{
  "n_head": 2,
  "norm": "rmsnorm",
  "norm_place": "pre",
  "rope_fraction": 1.0,
  "tie_embeddings": false,
  "init": "trunc",
  "optimizer": "adam_variant",
  "lr": 0.0017,
  "weight_decay": 0.14,
  "schedule": "cos",
  "train_tokens": 111800000
}
Each number is 128 + 24 x the weight over its row's rms, rounded and kept within 0 to 255. Layers, rows and columns count from 0. Numbers have three digits each. The size before them is the row's rms in percent of the matrix's.

# q: layer 6 attention query, 128x128, rms 0.0586, rows 0-115, columns 0-31
# k: layer 6 attention key, 128x128, rms 0.0619, rows 0-115, columns 0-31
# v: layer 6 attention value, 128x128, rms 0.0515, rows 0-63, columns 0-31
# o: layer 6 attention output (transposed), 128x128, rms 0.0515, rows 0-63, columns 0-31
q0 107:134118081145104141116130080126137125134095127149093108056110074125122078097113158133144089080089
k0 082:104115101143123143138150143126132139147125122107116134186197136132110130143082121101130140133130
q1 100:158134152147128123144150176126085142097145172111160146172124151167124154139131121090120146122146
k1 088:143149128128095138100099125154134117156127136166146113102115125102103104134161136119149140155152
q2 108:101117122153137145116106126120113104143162107126089075141139113139119099098120163114183123151127
k2 101:090172130147153121174110115124088151116100122141083139092135123054133151115125162114142099122099
q3 113:089161089108138134133113130146141151131145098111154123112147113092102120112091172139156101131142
k3 111:103140138172140139162118089098078126141135114139094126123132135070159145111110103135150110108147
q4 088:112145096195105125170151139151118135162092123174137131146129124155204147154086117139109108127132
k4 088:135147119100157156156143108105164082112121119109126148127125136123118156096147121127135124144107
q5 106:094143128103120112110107124129122126162118109148121103127142152117085070080124146111166130132133
k5 105:063126141167120094144126134151099194118141124154116122113113135075148107137111119098115138109143
q6 101:159157138164118110159158135156157133141120158140118123158121137137143114136114148124122142112166
k6 090:084169113124173169140122097138151088108141080125156138125130127115143183127130124138152094142131
q7 083:159125114129092131123142126101124137197136134147129171136150136172150159174148089158117146130124
k7 081:183142095118117109103115100109117098119140130108181131146121138190100137147135105150149116114133
q8 092:123116122118148135147140150154170115163135152132101123119116131145114094122121134142113146130150
k8 089:105116156106125129154110148180131175142119131182122114104133141100147101113089135097139135114155
q9 098:124089129113096150104114110127126103086152136110179126102134106130097183122136118133162118124084
k9 118:136162114106142105108141126096187128110143167104167192144124149199098130154146091128158130123117
q10 106:155145173162136092142147105124140107140105146142144121155082148152121083103137158113138158146142
k10 088:074119190108136128105130153105172138139117085130074139124135152058110115117145120100141146142121
q11 107:184135091189138126151134095126102134087157133144111124155118103130154127122130100110098088083145
k11 087:189076083126106107148130120127108121103136147121101090142110131156104106109135116150140092140123
q12 097:084126121115111129120088133145149122108108092120153135106143132125129171164136138172133124161121
k12 092:180119083141129137118147111108126113104144131086176114134113096179138160137123103156134107115110
q13 094:169138147148135132111146106127112118153117141148118113160112150138119094077156153081111145107141
k13 096:108145163134130125122128136114124115126086092145101102147103135062110104115115107103124101125130
q14 092:113125110131117142152084127143153118097139091112154112085164131121132175156130120180122108136131
k14 074:151130090139135133138147101143121093130145155106134105135118117191127148131111142163115079102109
q15 075:089125125105123134123133145172136146112130101116127117108142086105130155154107132159138144169133
k15 091:176125091149123115135117121089132150104153144104158139124114135164139153169132108110112117140106
q16 075:126129129128143132121127131166128144092132124123128150117123115107148149139100113152132115146140
k16 099:184108103105131121110130130103134144085166148098133152128121141171105139141135110142113112159094
q17 122:123115118114113157125102131134162122110141106114175142100130127144122187152144112146117123157091
k17 069:188120084154116125098145117110113085117166135118135121154115122156126148127121131162118082114106
q18 130:138110116103132155108090119125149124126148107110154153089141148146109173147140127143100132165107
k18 065:184133106146127124106170120124098101142155109094073083150147115112133126129098112171130097113106
q19 083:104132108177165136152121116143123113175112118139101118098137129140111151177146104107129171145119
k19 111:147110096129079151093128111103120121091182135108179149164077163155087139129133158121096135137098
q20 091:130174098076100100099146129143141146146133147137146171137131142148169151129115127116107104131122
k20 093:139113129106144139107139138149132113128123096128154110124122100114103130112163104150116146078170
q21 097:099089144130185145156091169129165129128092110148131129110143138107094153179150134149134161116111
k21 087:107089111092135158105111109151125086206142115097151126185148122138131134123091182105148133115118
q22 093:093128110120171151128106130108160152117114137154118135123170140086103133131175148079134157111164
k22 085:129138118094173180077133128155152067190142155105145120193146142149105133124098132141136113129115
q23 093:133088103105120123127141094130097141098111106119131118154125118059118128128077124078135134101169
k23 086:134142129132131125151132148145097143150142172165158112146126134149133142134122127121138124165127
q24 095:090133145099136150107128121143108138173157127111091141111130123082125125142085121136118136100161
k24 082:132170155179143131157149095111109156145131130121107113115132139110130146147116140145063104115138
q25 095:106109144047157117129101159147146142143105146155172138100127139135104138120129142135118141099122
k25 083:134154136040145146093115106141121088159113102108167118144160109107130145132136141129123098109119
q26 103:127128156105179130160110170120138127135109159164136120092100130125095142120094111123139167140118
k26 097:126088162075124088108127145118120128156182126111118100154145137120104120088130155132139137145091
q27 081:139112146086129114149096157096075119124089101109189129133108148163128108124136124119119135149097
k27 072:100094153100095122119130111153109117147084146113128140085125101140131139114117157144166152177104
q28 088:101118165103204132116100140163139138142123135148086145102141149096091123156111121124108162095144
k28 080:129111149073191146110133118119127108185144095082120098145166137083116152132128141110121113112099
q29 087:159093153094116126127117123115144125104141122151181108096102141122136114090124103100130117113118
k29 078:145154154091121103121109133148119106144120181122132169132133144161126120116122134144143091153113
q30 103:124147133120124136133172121135116126155137140114103130135100106122138126128083114110109125159121
k30 091:165120149174101092149142163113093193115149133163105094097130142097128101134140132102091137149128
q31 089:137111108103093121128124140093125111077111114140152137119114138154128112098138133089134102152131
k31 078:172148129093106109134114151143153159119113189140165146125124179168138119110129096154172130141142
q32 112:167110179112102107118142132094136091106148161119128124169082146145091117115107130068106146130115
k32 110:136168121148118129136131113103074162128119151129112130152131132101121111128081144169121138080142
q33 106:117157115168167108157140126147093150132089141156126153119164176101178167149128105199092126128147
k33 104:140126127124135121112132156152183110118149144098148128129136120173119120120163106105121150157154
q34 098:135095110110168135143133140107079157105177172092140148088163120178089152146156113126132149119115
k34 097:117138133205106141139120117144094132139122127160104125083158155077143131126118084109158114100178
q35 110:119105123054106134086108101100150119125133143122104145123134160145080123159163088120117146124094
k35 092:128113128119102132155128152147143139103087148137127121115056094124142104104110181108098129178156
q36 108:115127113100153129124095131119138120164137129134113115125149154139102105123118132165166148159132
k36 100:074112146143139142110133115197091147134126104191132137136115122062161122141083156093130122113135
q37 080:105098155083124127108108127109128118114108118099132109097156134126087129098171113138137117107111
k37 071:113110184121119110123133162092134115122086135094096108120133116125146110133163132121092160138121
q38 088:118132110166131116144149141144131120164143125141110131156139152130126095114117153121148152160138
k38 086:062108162137135134151123143179133154133104104169115116095124119071141099109093141080120138109157
q39 112:122155145137154112143164130135115118177098151139100133124101145138141088103106144142120162128148
k39 114:093137148189115115142122113124083158127147081148092126101137132052139114117128130124107135118144
q40 108:097111138116135147083099133120108110135139107108123142113127143115087130114152147132146165157099
k40 102:102160170125134123112114117097133146162136164132096150097156152105124121165136090087114168123119
q41 098:139122117110070141114119147103072163141137107124143149154143112117150151138126105091099119096112
k41 080:168161092157113119113126092102111121097146137121164139145113119160112158148176115172123110133115
q42 095:098113104126097128135126147124142136095131112105170137118126083118135163170107104159143116163096
k42 096:149127091084112114108114147112175184092121158135149159143086126169105104100130156122162146130144
q43 088:128129151104128141140147127127123122162115141147124112143129154121096095089136146091126133086124
k43 090:090146179111159145142117140155156118178106110172100142109137151085131127139111128096137118134118
q44 103:146128102190121140159117098125140107099132117137148109165104119154142126152147114132132087124137
k44 101:163118097164119146147169140138137119118125150130114112132107111157138130122097137158140088128123
q45 113:089131153151142091180140156129168151146080112141119139122128118122127098155113125147146154124144
k45 086:063119154126161156136135149143136156144108135136114132114147128080156107108099171096130146122148
q46 085:183142122116107112130136091113096106154131135129167110192085141157102083112112132087121138118152
k46 101:134182192153128094123120118158149142123061102139111109116079160093130114121150134135174129130134
q47 089:113154131101115135117086117119142109127133119123165128108151152140129148133150145137124110147115
k47 074:176130100164124138109160109114117079111149111087103112141108111145139167118137113171108084129112
q48 111:135115110140108168125114102121171095109151122122165145109104112140139168135139134152118081150093
k48 087:189130081172104137123143119115124113101161155123133124153108126160128144143113123153122071137111
q49 100:161144114181130119165150121090162141161123124154108145151107111144156091130114112142119135145155
k49 155:094110136164136115156148160143106165146102132126046091102129103075142070090102156117126154115150
q50 077:143119124099144132111092103120115127123090127146122128120113157144115092135166160084102142114151
k50 171:082144168116128122134143141172105141178100122126088096133137117082145080115078116127172146120125
q51 107:170115053157098141127160109115109142129148121120165144177118096137163143149122114124089123171125
k51 080:153090121161117113132141121137092149106105133145105121117053111099098083105102138144126152119136
q52 091:131135119083089115118135089169086130098150131108185109145117116162137136094120148106151125132099
k52 078:135158147105127120143122117134154119103094124181169137102103110121112137138160089145142114115124
q53 086:179113116147124115100144104151108166093115096131152122152096107127167130130114127119144127095146
k53 080:143116133074092148099156131160101113109114119140113160111084115088097130115153148141122104131107
q54 095:159127096099078092127153118113119153113134130138195111167102092151132127125104106132131113128131
k54 083:164128141097121136120105126146147121101095106162136148133069104122136110122166121138153132112164
q55 099:126144140187184156141124119147184104085146137145121108153130159090116130123168117117142146141155
k55 089:154150098160167136133130147101161102146164131100132113165146143174120149103140136111154105137114
q56 112:141161150047116080089137092131101126106124148133107107138144176133116129134110141087113116113162
k56 098:146129157126140126111155108150160090131142080108177099128106128122151158119148082151150137117122
q57 090:140118107158074114122149118084079142122159115123171126134114109156150115136130124129100115133169
k57 077:130135130141103113101125115122129124102055150135133167091094118156103089124121122173153142095156
q58 092:153123140129116109125129173080107152169144150137144132109120114167128115139110131137107124135157
k58 085:126103157096076070071122122126117118122076122108109142090116149111119078124106138145099171100151
q59 094:117109157053180120128096140138171134132070129163121144107131161115074120160120130112114156106145
k59 087:128117151051146141096143138140110117189160106064119095175164133095154140105116144111143126143090
q60 097:124161111151103135117110115083096118169108115139139102156159143136105100135153103121162148182147
k60 094:140134118173149119152125124122091092106100095099129122121091105161142152123114136139141154150152
q61 105:118113135139104125112105172142075121095115143119149164138155125134154128084139156189143106117145
k61 094:085134104107165119157120100109168116110084123124125132085179111137137157155156116149125111119131
q62 085:091118123062174126150101132174144119136087092115085124120127149095093125179091138134112137127123
k62 072:123120147115135140141135118167104130172163137120139088131141141092174167145118144092125134152112
q63 092:127107130109125115139090116107077125115133110127151094117123169161077143147132167105164138113157
k63 092:107158153113083138112128095138139069108132113117195148161102142166109136111120150151182144144098
v0 101:162129107177117144106153076110081102138138057109107120107109097116174123141118153136111129093112
o0 109:151147154157138110090077143102144104147157119118126178140136173157123127113133131146116099134168
v1 084:134102111123168155144162149089114156112142149157131163138092115124137147114106100149138102173129
o1 089:091139122140136123163145173127147140112141108099145092149120122121098124142169153173156128117095
v2 083:131127142136132141108139158152191114174139122089144099166123122151143109169139098110108153101129
o2 088:135134145109106109111180136126091173133127155129108182115153126152195094168071092088142115156124
v3 096:116165142124122108117112077106126117156128139118117129124116114114160126083153140121111170106122
o3 097:113106127120137171130100131103126088115148136115108147124151127117062195146137140134125156082149
v4 089:146126139136101102100105134153189126175108147092143102121139144149129101151145149122153163095155
o4 093:162137143107113117103136098104089156137110151150090156132144125191144140157095096105116166129131
v5 076:138134113128148109124153119128180119141132122151141096143120174158127109169155079151136159112159
o5 076:154151121108146106151136125113108169155134129142146144185129134161105099154104138116146144081128
v6 086:155133145137115126098100118155140089161133137114122104140107119121140124111119137101120143101140
o6 091:117122140110099146095120102106128122119138143126103132101196128148122167160129115153129181104166
v7 094:146155095124133106101119085155130116128118071144127089118133124156141101151131090159081133075168
o7 101:169142144111140137135136102118123105145134136118143148177130117163084085130125138117137118094159
v8 087:114090139169128116141165099140127124120151169129148122146094184139122124173111091148146092119168
o8 089:138139095113151173139132147117129163143155151127159108136127131128110169150122146135118118092131
v9 082:104158141120095126151103120086129117108115156121120118152109158078092138075163176116118133135117
o9 093:095112135103160170135098145127136148108129103116092150078144136086092151113098134140106161141101
v10 093:111147104123094114138126144122168133155117150122137083139161161163072096125135116145162152102196
o10 099:168132124088119160125131104093083155128101136159113163139094104154103073136112112128104150093117
v11 087:173091127106156095135137145099132169152149154134123132084121130107171134131133111119165134120133
o11 090:167154136145090094135104096111142133141113122147126138170146131179142092132151133155146131108144
v12 092:139109153126119131075108146161174117181131108125119112107149109139151121133108146107116168109099
o12 099:142128159092105098107144110093095132127093138128090165125164127179175147158105095143127157151136
v13 086:165107114137095097134127105095129135135144136135152090121129125123170130110154108085135155095142
o13 091:155122124150121164099089118112118123099117153127097131162149104102120076123128116110142107109170
v14 106:166110134132154123127122144141181125146134142157129091105121118126160121128130093132150149143151
o14 104:107135124070091118133164104105120151127135128143114151165179127155119152169135139145125152106114
v15 091:119115137107127108097131144075106129153137094119111133143121121138112104096135168129117135131131
o15 101:136156151165136096140109131173128117136146107128132140117111128130098106136139115187154145127129
v16 100:130164104115090163152131136124138165129114148114156145191133138176102104129099085141160130115162
o16 103:135144114149138166145125140072088148116116131130121131140085093151133032136103106134106141084118
v17 098:165115126097127132105125103082125082119111098189105147125092104130099133132090164153163120148136
o17 109:158156150091130059084138150130156149132117160162103127128100096099104103125178133197173101125094
v18 087:095131138142126150101144157131154149173151153129155132165138132137141143159143118114153177090113
o18 094:157119113100099092128133145097103145112072177113117149133122147151188122154078122110135132150137
v19 083:140127115167098136106178125105114133120132099123124150160108122116142144169138134110122140139139
o19 088:131122132164148110114109194147128139119134097088162141112090150106161172133130097104139083173067
v20 071:143138119113125125099180103141122127118121096127149110081124129156137112155144045161115114081159
o20 074:172155155118097092139127104096127113162121181138155156174108125165119094115107123132164087099171
v21 096:144114127170168118106148109110117154134166148112125124164133133115153115180120166145134125121143
o21 096:167148121114106087111141173178153183159157120120142135141137128131115127152123144133163080133115
v22 095:094191109149116137091130106168160141142093079110115118176121087145130119142168172106141134063161
o22 103:110098138132121142107123152163133088141141119117127160096091139136151102162079126121127138132118
v23 082:098134124144154120138147034148140123137145133117144111124102147153123095136141125191166128098150
o23 086:182147127077177123124138126143142162169140168139136151143107119144077154136144159110114120080137
v24 080:123177102117164143124129137137120113127109106131111161066157143156118135135117117175130102118113
o24 083:143134138144112073167132110102121104137086142137144125126110149142138107102139117115115166109151
v25 087:150093137117157076114131145161124148133133120134146133076147135147151129148109095121124130122141
o25 097:161143124176104100135152094143142086137142156131161081170122109165167121123155130135150097113162
v26 075:128090153145139101139085151113108128139142179113138112131110126151128146188089134134113113150136
o26 078:132156094145147145115128109171135159127131124133136113106142149115137196134129141117104109134112
v27 092:105131117161092168181113112100071123080114083109126139126124126149110133134138151143118088115134
o27 092:125144112179179162132089141128135108147135121111147136099077146108133150079114129122067111131130
v28 086:145115112112138109119103127168111114129129088150117108076162077144146127107101114136080098108135
o28 091:138133125148121134140140074114131084119123133131133122172142117132117087120154143135131119099151
v29 090:130149117147145116132146093118128156113133122100169141116138108153167107149122092173130154113158
o29 094:171148117136153143155121129133142132166138141119155130187118122148098114149104152078116101077133
v30 089:114146133142080139118085097141121136137115120129127107133127102133139131084154192090144146093138
o30 093:165093106141135139086098113118130105113095145118099135100128125120133149128106130119108115143139
v31 104:138100122139131144144095099082112153119124113154134113130138158107114145169142170137141103148117
o31 109:153144084120153094136125111151125137138108109142124109154102140113109123104113142130094099135141
v32 083:152093141126088111103089116138119145161137137144138117106138118139172129152109109112122142099118
o32 091:175140099125137128113113097085116122128109144124105122149167131144137112125094129134130093114163
v33 089:133083108112153155127154148089128142136119098156098126149134127128096130128124176151148096166115
o33 090:128146107118144100145139136117105120106133105149122152105064139118132110114168113155089128161114
v34 100:115100115135120107113166122163079107088129105126129136111164133145110126160126112131123081132158
o34 102:149159139150155152125133113153123107166120122136180109150083122110120103071130127105108109128142
v35 090:161105154161143140138153109102147100135119155149160112098081119125171139147129094137169187147131
o35 096:116166116079125119120130150116150177143137142123141141146173150164140228157113112103132118140128
v36 085:171105103124156115127131122080096135104104102181109120130108116130081138115119111173176101136158
o36 093:126157119115132093131134127142138132145129123140135103160117103129033104098181168192133117120097
v37 084:122131083141131137148116104094107172103124131172126113164143176096121141106153137134113084132119
o37 088:108108094108152160140111148149133130097130093105131098130131116094070091091152148132132129109128
v38 074:124132134091150142110106213146126131150114145131136135136150123158093138171100098102105122132151
o38 075:068142116136109140152167113136100122117134091122149121135151133156147118141108125129112148140098
v39 086:134155119121178102112153151143169173163126155137122127134159170137133131127145112140120134130096
o39 089:123122100104137129188142123092102124129106077113169093175160147188084124154109154123139167109137
v40 082:116142083151126130140147098092068141083134097091103141140126150139099123114147173178154064136160
o40 082:164122123151152123103114144161158127149141117118151139111052127110102147105179114138119104115145
v41 090:163104132098133081114174156175153134139110133167134115123124139137144137160151085080161169125153
o41 096:111149174083114106141135096172136139141124140153177086170176140120142092128116137107189143109126
v42 088:117129111158113109128110104133109142155137173138140107161081131147163136150137161089132134099161
o42 088:155134120105138163077104131120157150092115156097104144113159130127136120142135141117144125125124
v43 077:138143120138141139116123110122153168150131147142137137140150128109151136119097140142091140148076
o43 079:137124100085148105173135163124106154113107103117124126152157100134109102123101147117135109148090
v44 080:123106146130138143103179118103120151133137137108121154153109156119150126115098122122126126156113
o44 090:083124148119128114127129177142145144129171106089141114112136129131145159127138107142152130138113
v45 077:139093153081156114091126139163126118147137091137112150071131126125142135118106127140109134134097
o45 081:119118151133115071131158099144147084141113141125139096156140115142131141129153129175165131133144
v46 075:143087118144123173121139196118126095123129148146135147159114101117125136145096087124153136172149
o46 080:097141122130137146124146160124129191107106112122149127128120123114142159164135117162131131154063
v47 086:145100140092118098139150166116136187149150178112150135160139159117133138121134112113137142131144
o47 090:152118096214096125126099130129112136088123107125139080134099112168132114123127118131162106128115
v48 092:146137126100144100100123132143157151187131109131104154138155141129166129115115125105091118127072
o48 097:107119160132143103156122121156112095116103107109131074145186118129099070117129129118166173120158
v49 091:146073114164141148110188152145150078118123116178093096139139137123118138168119108150141103143149
o49 090:119163150060122119126154123131111162152126120166164140138143145086128111130151132145128163124117
v50 090:133116139184132098098165117127101148142143143124117124127093142104146138125139175128160133132138
o50 092:144120135144129096086100158151167150128149114106143125117126150165135207146152135141164131144134
v51 081:162083133111146146149095177115127107133155136122140148156077099127113119086104114150139116182146
o51 087:104135123177133122118164143123136174087138127129129149105124124125124127150175139182123132144058
v52 104:106089113142145147068144102130117138143121132143096117117148112125109125177071179143114105088151
o52 106:147152132054117107122118139145113116167146118144121166134109108114108126118108142171103114151100
v53 077:139074150134154168124124138129129110125105126150145120095111089115129156176114140103150166140123
o53 084:120160110119135073114134125157111150145110148155126123146129145110162183105110130113117088191085
v54 081:154128097118069118142097117107079111123135111159115110129167137113149124135130117105095106131115
o54 088:143125130135130180125085105088131096118104108123116133141144130092111052108133121148110123114147
v55 086:164130126118110104138104126146128092126114177153131111088111133130164122087141119101165187154134
o55 095:140137131132135152114097081098133132117123134141105114150172126143103145144132144136124167097148
v56 092:134170111158144138170119121062106090122138135108148115154100119124119121095139125164115141159122
o56 097:139129087159128154131134139073132153104136128120109179120098152142105176164157126120097117121115
v57 079:164148163103151104094125139147143112153158127092136106151116106147144093075114149110121146140142
o57 083:129115137149099119094152118169146149114164147122121124112165108128129103163139117107183106120129
v58 086:133122124109171131177144156102104149083128109142126172103120084133128147123124128147117104172132
o58 091:104137117193136119164130135145151113120136102136169099137076133110156126118169136115119100123088
v59 081:127117131102134114118118122146137107155141163106102102145136086132139120137117144095124121104107
o59 080:114113135133120150106108103141079070109158142159089157103128136042162113103136143124117121131128
v60 079:171109115119123152178120158123096099092139098141142132151096133109134135097149080161137119162123
o60 082:124139101169152131136129113088128131101120141143134124127115140106113134108173114108111147128138
v61 086:181112108146141113137153144121108109101125123181101126103084147110146132131133087128119093154168
o61 090:097159151138152147121132118130151139127159086127175107149165135128081140122206142149167150091131
v62 086:083174104139085142124103093157128099112099125172117110090135137107112148082152151134118120098142
o62 094:133099125113153149102105116114131093090122133123111129105127128099089167094138140111113160121139
v63 086:120171137150119134185090105117064126104152144088149145139098120128104126149128165120147128135134
o63 088:131117119168130172112100128137167129138114146120128132079108145096159162117134129110079126124143
q64 085:077112154138136109167145093136115137153134129137117116174172151117136122152079111109189100140115
k64 132:105155134145145094138132145124085174143090125134094103132168120096128115123111137118182127106135
q65 117:160111102108115134095104118119140108121175165116170140099081117159091142116173131096100109135103
k65 119:123096113115108146124130101134174097112157105114175158140086137162132147129133109140099117151104
q66 092:153121111122097139106109072118130119107174126143157126152128127150104142135130078095143088169087
k66 076:100142130135140111162139144090141154158128116098126140135147169159163097106127123135148127125138
q67 117:171118114123091130106092082109113123093176131141160136130121115145090142112131091088133097127092
k67 093:124117128134147159120131142089135104142141112100131145128101168154151094102118143144091112166130
q68 084:131161158124113134149162122157133132119091129117167131117129153132156114123121157122135161120157
k68 088:093198134130098072116111155112133082118145150129116116161140114148070120117139148084154141127126
q69 094:099145099125156141162132176131170139160087112182090169123104116115177101133104120149127098127175
k69 088:109140166143166144153140140158086147118142131137103105104147124103134127130136154119145146077154
q70 087:094134131133125093129133168120143132148068147124110125123153119131167140180116165181130140122114
k70 111:143133118162179141131132144106108164115124147084069115089160147089115135143172117138176112106122
q71 084:150154116157139094108107151090171114120124160108122105156082107184142155106162182145116121107104
k71 076:180089081128087141148124109134102132087167138117125127156124093093104156157140077123108093159092
q72 100:125142107104142166170117125119158132159088101155096122123105163103155122150103086145150137120141
k72 082:118133134112190144127112126151121165129169165107119118083139092172149109111116176091139119082153
q73 098:164128126155108167109133089130151129104124130104158096099134091152119134152104097153130143148103
k73 083:163136094106105100120124141111124090155120145135154139187094135149127110130126170097103084132119
q74 106:151146160156173132158156161129128159127091121129125149131116144125159129135133116127141146133141
k74 083:137083123160135154158093154129144132136123141118090113119162146109104126111147182133147139142133
q75 126:140144118067137158124099147120136129135148132128108132113117138135087160116179147089106127118135
k75 089:147071148101127123080145098150079165101160124125122130114095136101096146128136117147135126130097
q76 062:094101124121136139102131127166079100135116104101124096116125111106077159162160121121146113126125
k76 149:182097109136101150131105090130145121127152130120187137116110146149125163138134128127105090159100
q77 103:151133118068128133155127171098140157149100088137137124095152153138147089117092129137102127111142
k77 067:073134172099174171133117110170106112131098167162119119089090135105118099116132114086132152130127
q78 132:136110094124115140099100096126135106080150139106168146124108121144101174143144118142131111161079
k78 054:143142076111097103144117142084113148152167128132163156149155153150117131142133108128157117125143
q79 109:099108142126160127107120115175178164093104152130138130125158139144102136112172164068153140152137
k79 090:132098096113106121154135123106148110118090108113152139155126170128105125174102142151130156150089
q80 075:141128118144133102136095151131107081122088154124110151182125090170130113140115128157141133131111
k80 054:155155091126125136110136106104108142099184140129140119162134093109088177158158089118153061153120
q81 050:121113131127156114123135126084086132201145131130070166093145139105129123126100130154154125111159
k81 262:096168169139157109145141152147126140152076130152092108126158136107141087114108137119145144088157
q82 192:103141159122165108150134156137111155156090140148075114139147131110145086111110135123167138115161
k82 053:103094174127155171118162118167111106110113145114119118112126128129140106128126114108104189106141
q83 097:142144127102064157123141115158131132136134099154152114087109115123116133143123089098096116112148
k83 098:138115113180135104152131113107150162104119161110142100098070135141117121103156164163131143176112
q84 093:159104131060135139108127132126163200137106160159110173155153148089105114140148150104093140099122
k84 099:091120103094143160119095177135116130117110147114192155101076152143132148149155107135173106123139
q85 110:100105154108116127098105123105111119121123166112109145150141099121107109135128159103079148151126
k85 104:121105132075182132104133105158147146156101112139136134123114149092123114143156083157189124076146
q86 115:140127063093136197133166115108094137115140141147179102162124123133105136121125132145076124127086
k86 103:157173152076104098165123122130145121143108156129129121141131136125137140125121091151194125124149
q87 098:126169124132134132130118122130145125119152151172114140160124173146131118093134116087154129143166
k87 101:175113145117132127115139116129138076087116114110168118135096111170144149103119129171133149153080
q88 096:121153115156145141112101115136133127167130131111126144147140098170165138104126131142154140140139
k88 092:133111103137133120093143112161165080117112083138115136162104105094152162145142148150090130135126
q89 104:069089162068122118124118144153136140141088130116113091066137115094105134131124150134111117109138
k89 105:144096113100115140125115117108155145137173105127162166119109180110125141141124114108161105144089
q90 117:192134079127099150090104102096127102171174094142127105107120139138091125135130115096138109123122
k90 109:149107125137145127140171090114137141125101196095108135160134192108165105130137126170134146133162
q91 093:104124189144155087124144134117133140128101159147105119143092119117133118123192155113154101123108
k91 089:146085095119081174117097139126146098148167122109177173119142147119119153150118140106096122125096
q92 111:135073129105146112148144171150157119189154125096113100139151136124093109101164101139155102145148
k92 103:131129147116099155136151115120202127100130148137127124110153163084127167152140138107088143158133
q93 104:086138113145114122120122119137117150155128129087127125183188116156143112154101120143105145135099
k93 098:118118104067115079137148115098135141120093137163124099171103108100092120131108117116117122107130
q94 099:152132087166155166103107118100120109136097119148149146163157128153173129119114122171098149124095
k94 089:116200140139115134149134128149117107123105147136081109120144101121146105141148135124144114109121
q95 099:128151101133079124141148124139096125161192122134133130078151118159160142141161125183163144127152
k95 092:133112150189135120128117149085146141130109109131079110172116107118103139110132105130070119154147
q96 138:162121120114121128114105104109135116121166165118151173103071114162097143131145122086113108138110
k96 111:121089098133101147135122070117187100103130098103181146142121137140134155152121111123093107146090
q97 076:150177133149151130121145178133137148133079122129098139114130115104148127105140169146081150102173
k97 090:163099118125127172101121140159131093106171159147160160116107119150117152118133119127114135144134
q98 109:142123111115118131096096100124140109119165161107180124107082116151085141126178135107094129136101
k98 115:147095099120099142114105110122161096110161121120161154139076129146137144131116112142101106157117
q99 084:113143114099144142110129125138130103139146172114163103130084118177094140130212168156084154108116
k99 107:155080106111099150111110102119134095104162120125153155159083119133141150120112114128112101155111
q100 104:129104128106109142171108129115110152149090114162062149107132146095152103135096090106145122127154
k100 095:094129176135190127120136130128091171132098138140071119091158156109126105135141147123157153098138
q101 084:131102135170100115108134112110108102075179130117140122148129141132093133130132122113107105107134
k101 094:131160092143102122154126136140143143176108101148171128093102118129151113134120088147104096134133
q102 090:104162129112130130165129124171114113159131106151129156140151136106155110124091120106138117135165
k102 086:105117160158169128143141144113120140107115140128090100114134160139150093109131142147158153112145
q103 088:091173163093107133145146147169157124159099112121122114122151140111170104134074158156124150111149
k103 095:137141149158152127137137135136121166124122134129102087105139124123136116098143125125185131093139
q104 106:114087117097126106086099168126105103135138174145148148155126153104126152136181153120141112126146
k104 110:120118137133132138136119086109112110072121109095149137090128129115141169165136106171155144176096
q105 092:124149097151132137102136151104144133148107146160086162167111115096207152164119110188134119130129
k105 110:138097098138194131138118163108083162114163131091062144099149152147127139133179129147162143112159
q106 093:153094114098137160134088133162134115110122145171134146161100140142078114085174125084135125120153
k106 108:110112138134130166119147123141144120081111141099145120106111097138168155159102095136098145155119
q107 083:102145161153128104130124128120199141122087094132140084071108157153181146143081111135134127132128
k107 112:134149144116136068140159164097109155149139095124105104159131108120122068115127204136129110102097
q108 115:167141099161118145114124098089133097100151131098131145139094123147100163145149117126121115126100
k108 053:191092075140074097112111124096110134118168118118146137171115125132120143132151133134107059143095
q109 072:094132149125109148113128094160110104122132120096136116070176084081103170143117137101138130133140
k109 097:171076106127094147139106110090129137139164113123141164152095137170104147153136141133110115167111
q110 062:130118146112106109141124157107071152138157135179128125098137163183137129105133094100145161125138
k110 184:065150166109151100137145155124119142150079133150087102126156115108141082112105139135160161117151
q111 100:132134092144137163126150118127103115157135131150150113185089142147121131125175118161110103133103
k111 098:145157165110103124126112139134126103140122138111115142115191148106156117115135105143135146065160
q112 071:147102133131116122114136147105102157130144103093117149107106136145114098125166138151146135133106
k112 117:102168175109149122115136126186114131160085147149086093136154150081111105116130098106144165102154
q113 171:089146159128164111153148151129113160163093121153094107136147140112157083109092131129132140109163
k113 048:089133189105127138133150149177119105112092150160122108092114104125111086116110116108112178099129
q114 055:144133100104127096116092137160161151137122143132122129194126128111157106134123147138165109148110
k114 248:154087094116107152111119106128153095097167134106180153120096120151118179130155133125094120155104
q115 107:113092116148104126082098084140143114142135123119140126167167119109124121139105159119167110148136
k115 105:102119085119130105145149161107130145136079116110153138160118138130164132152144152111113136151146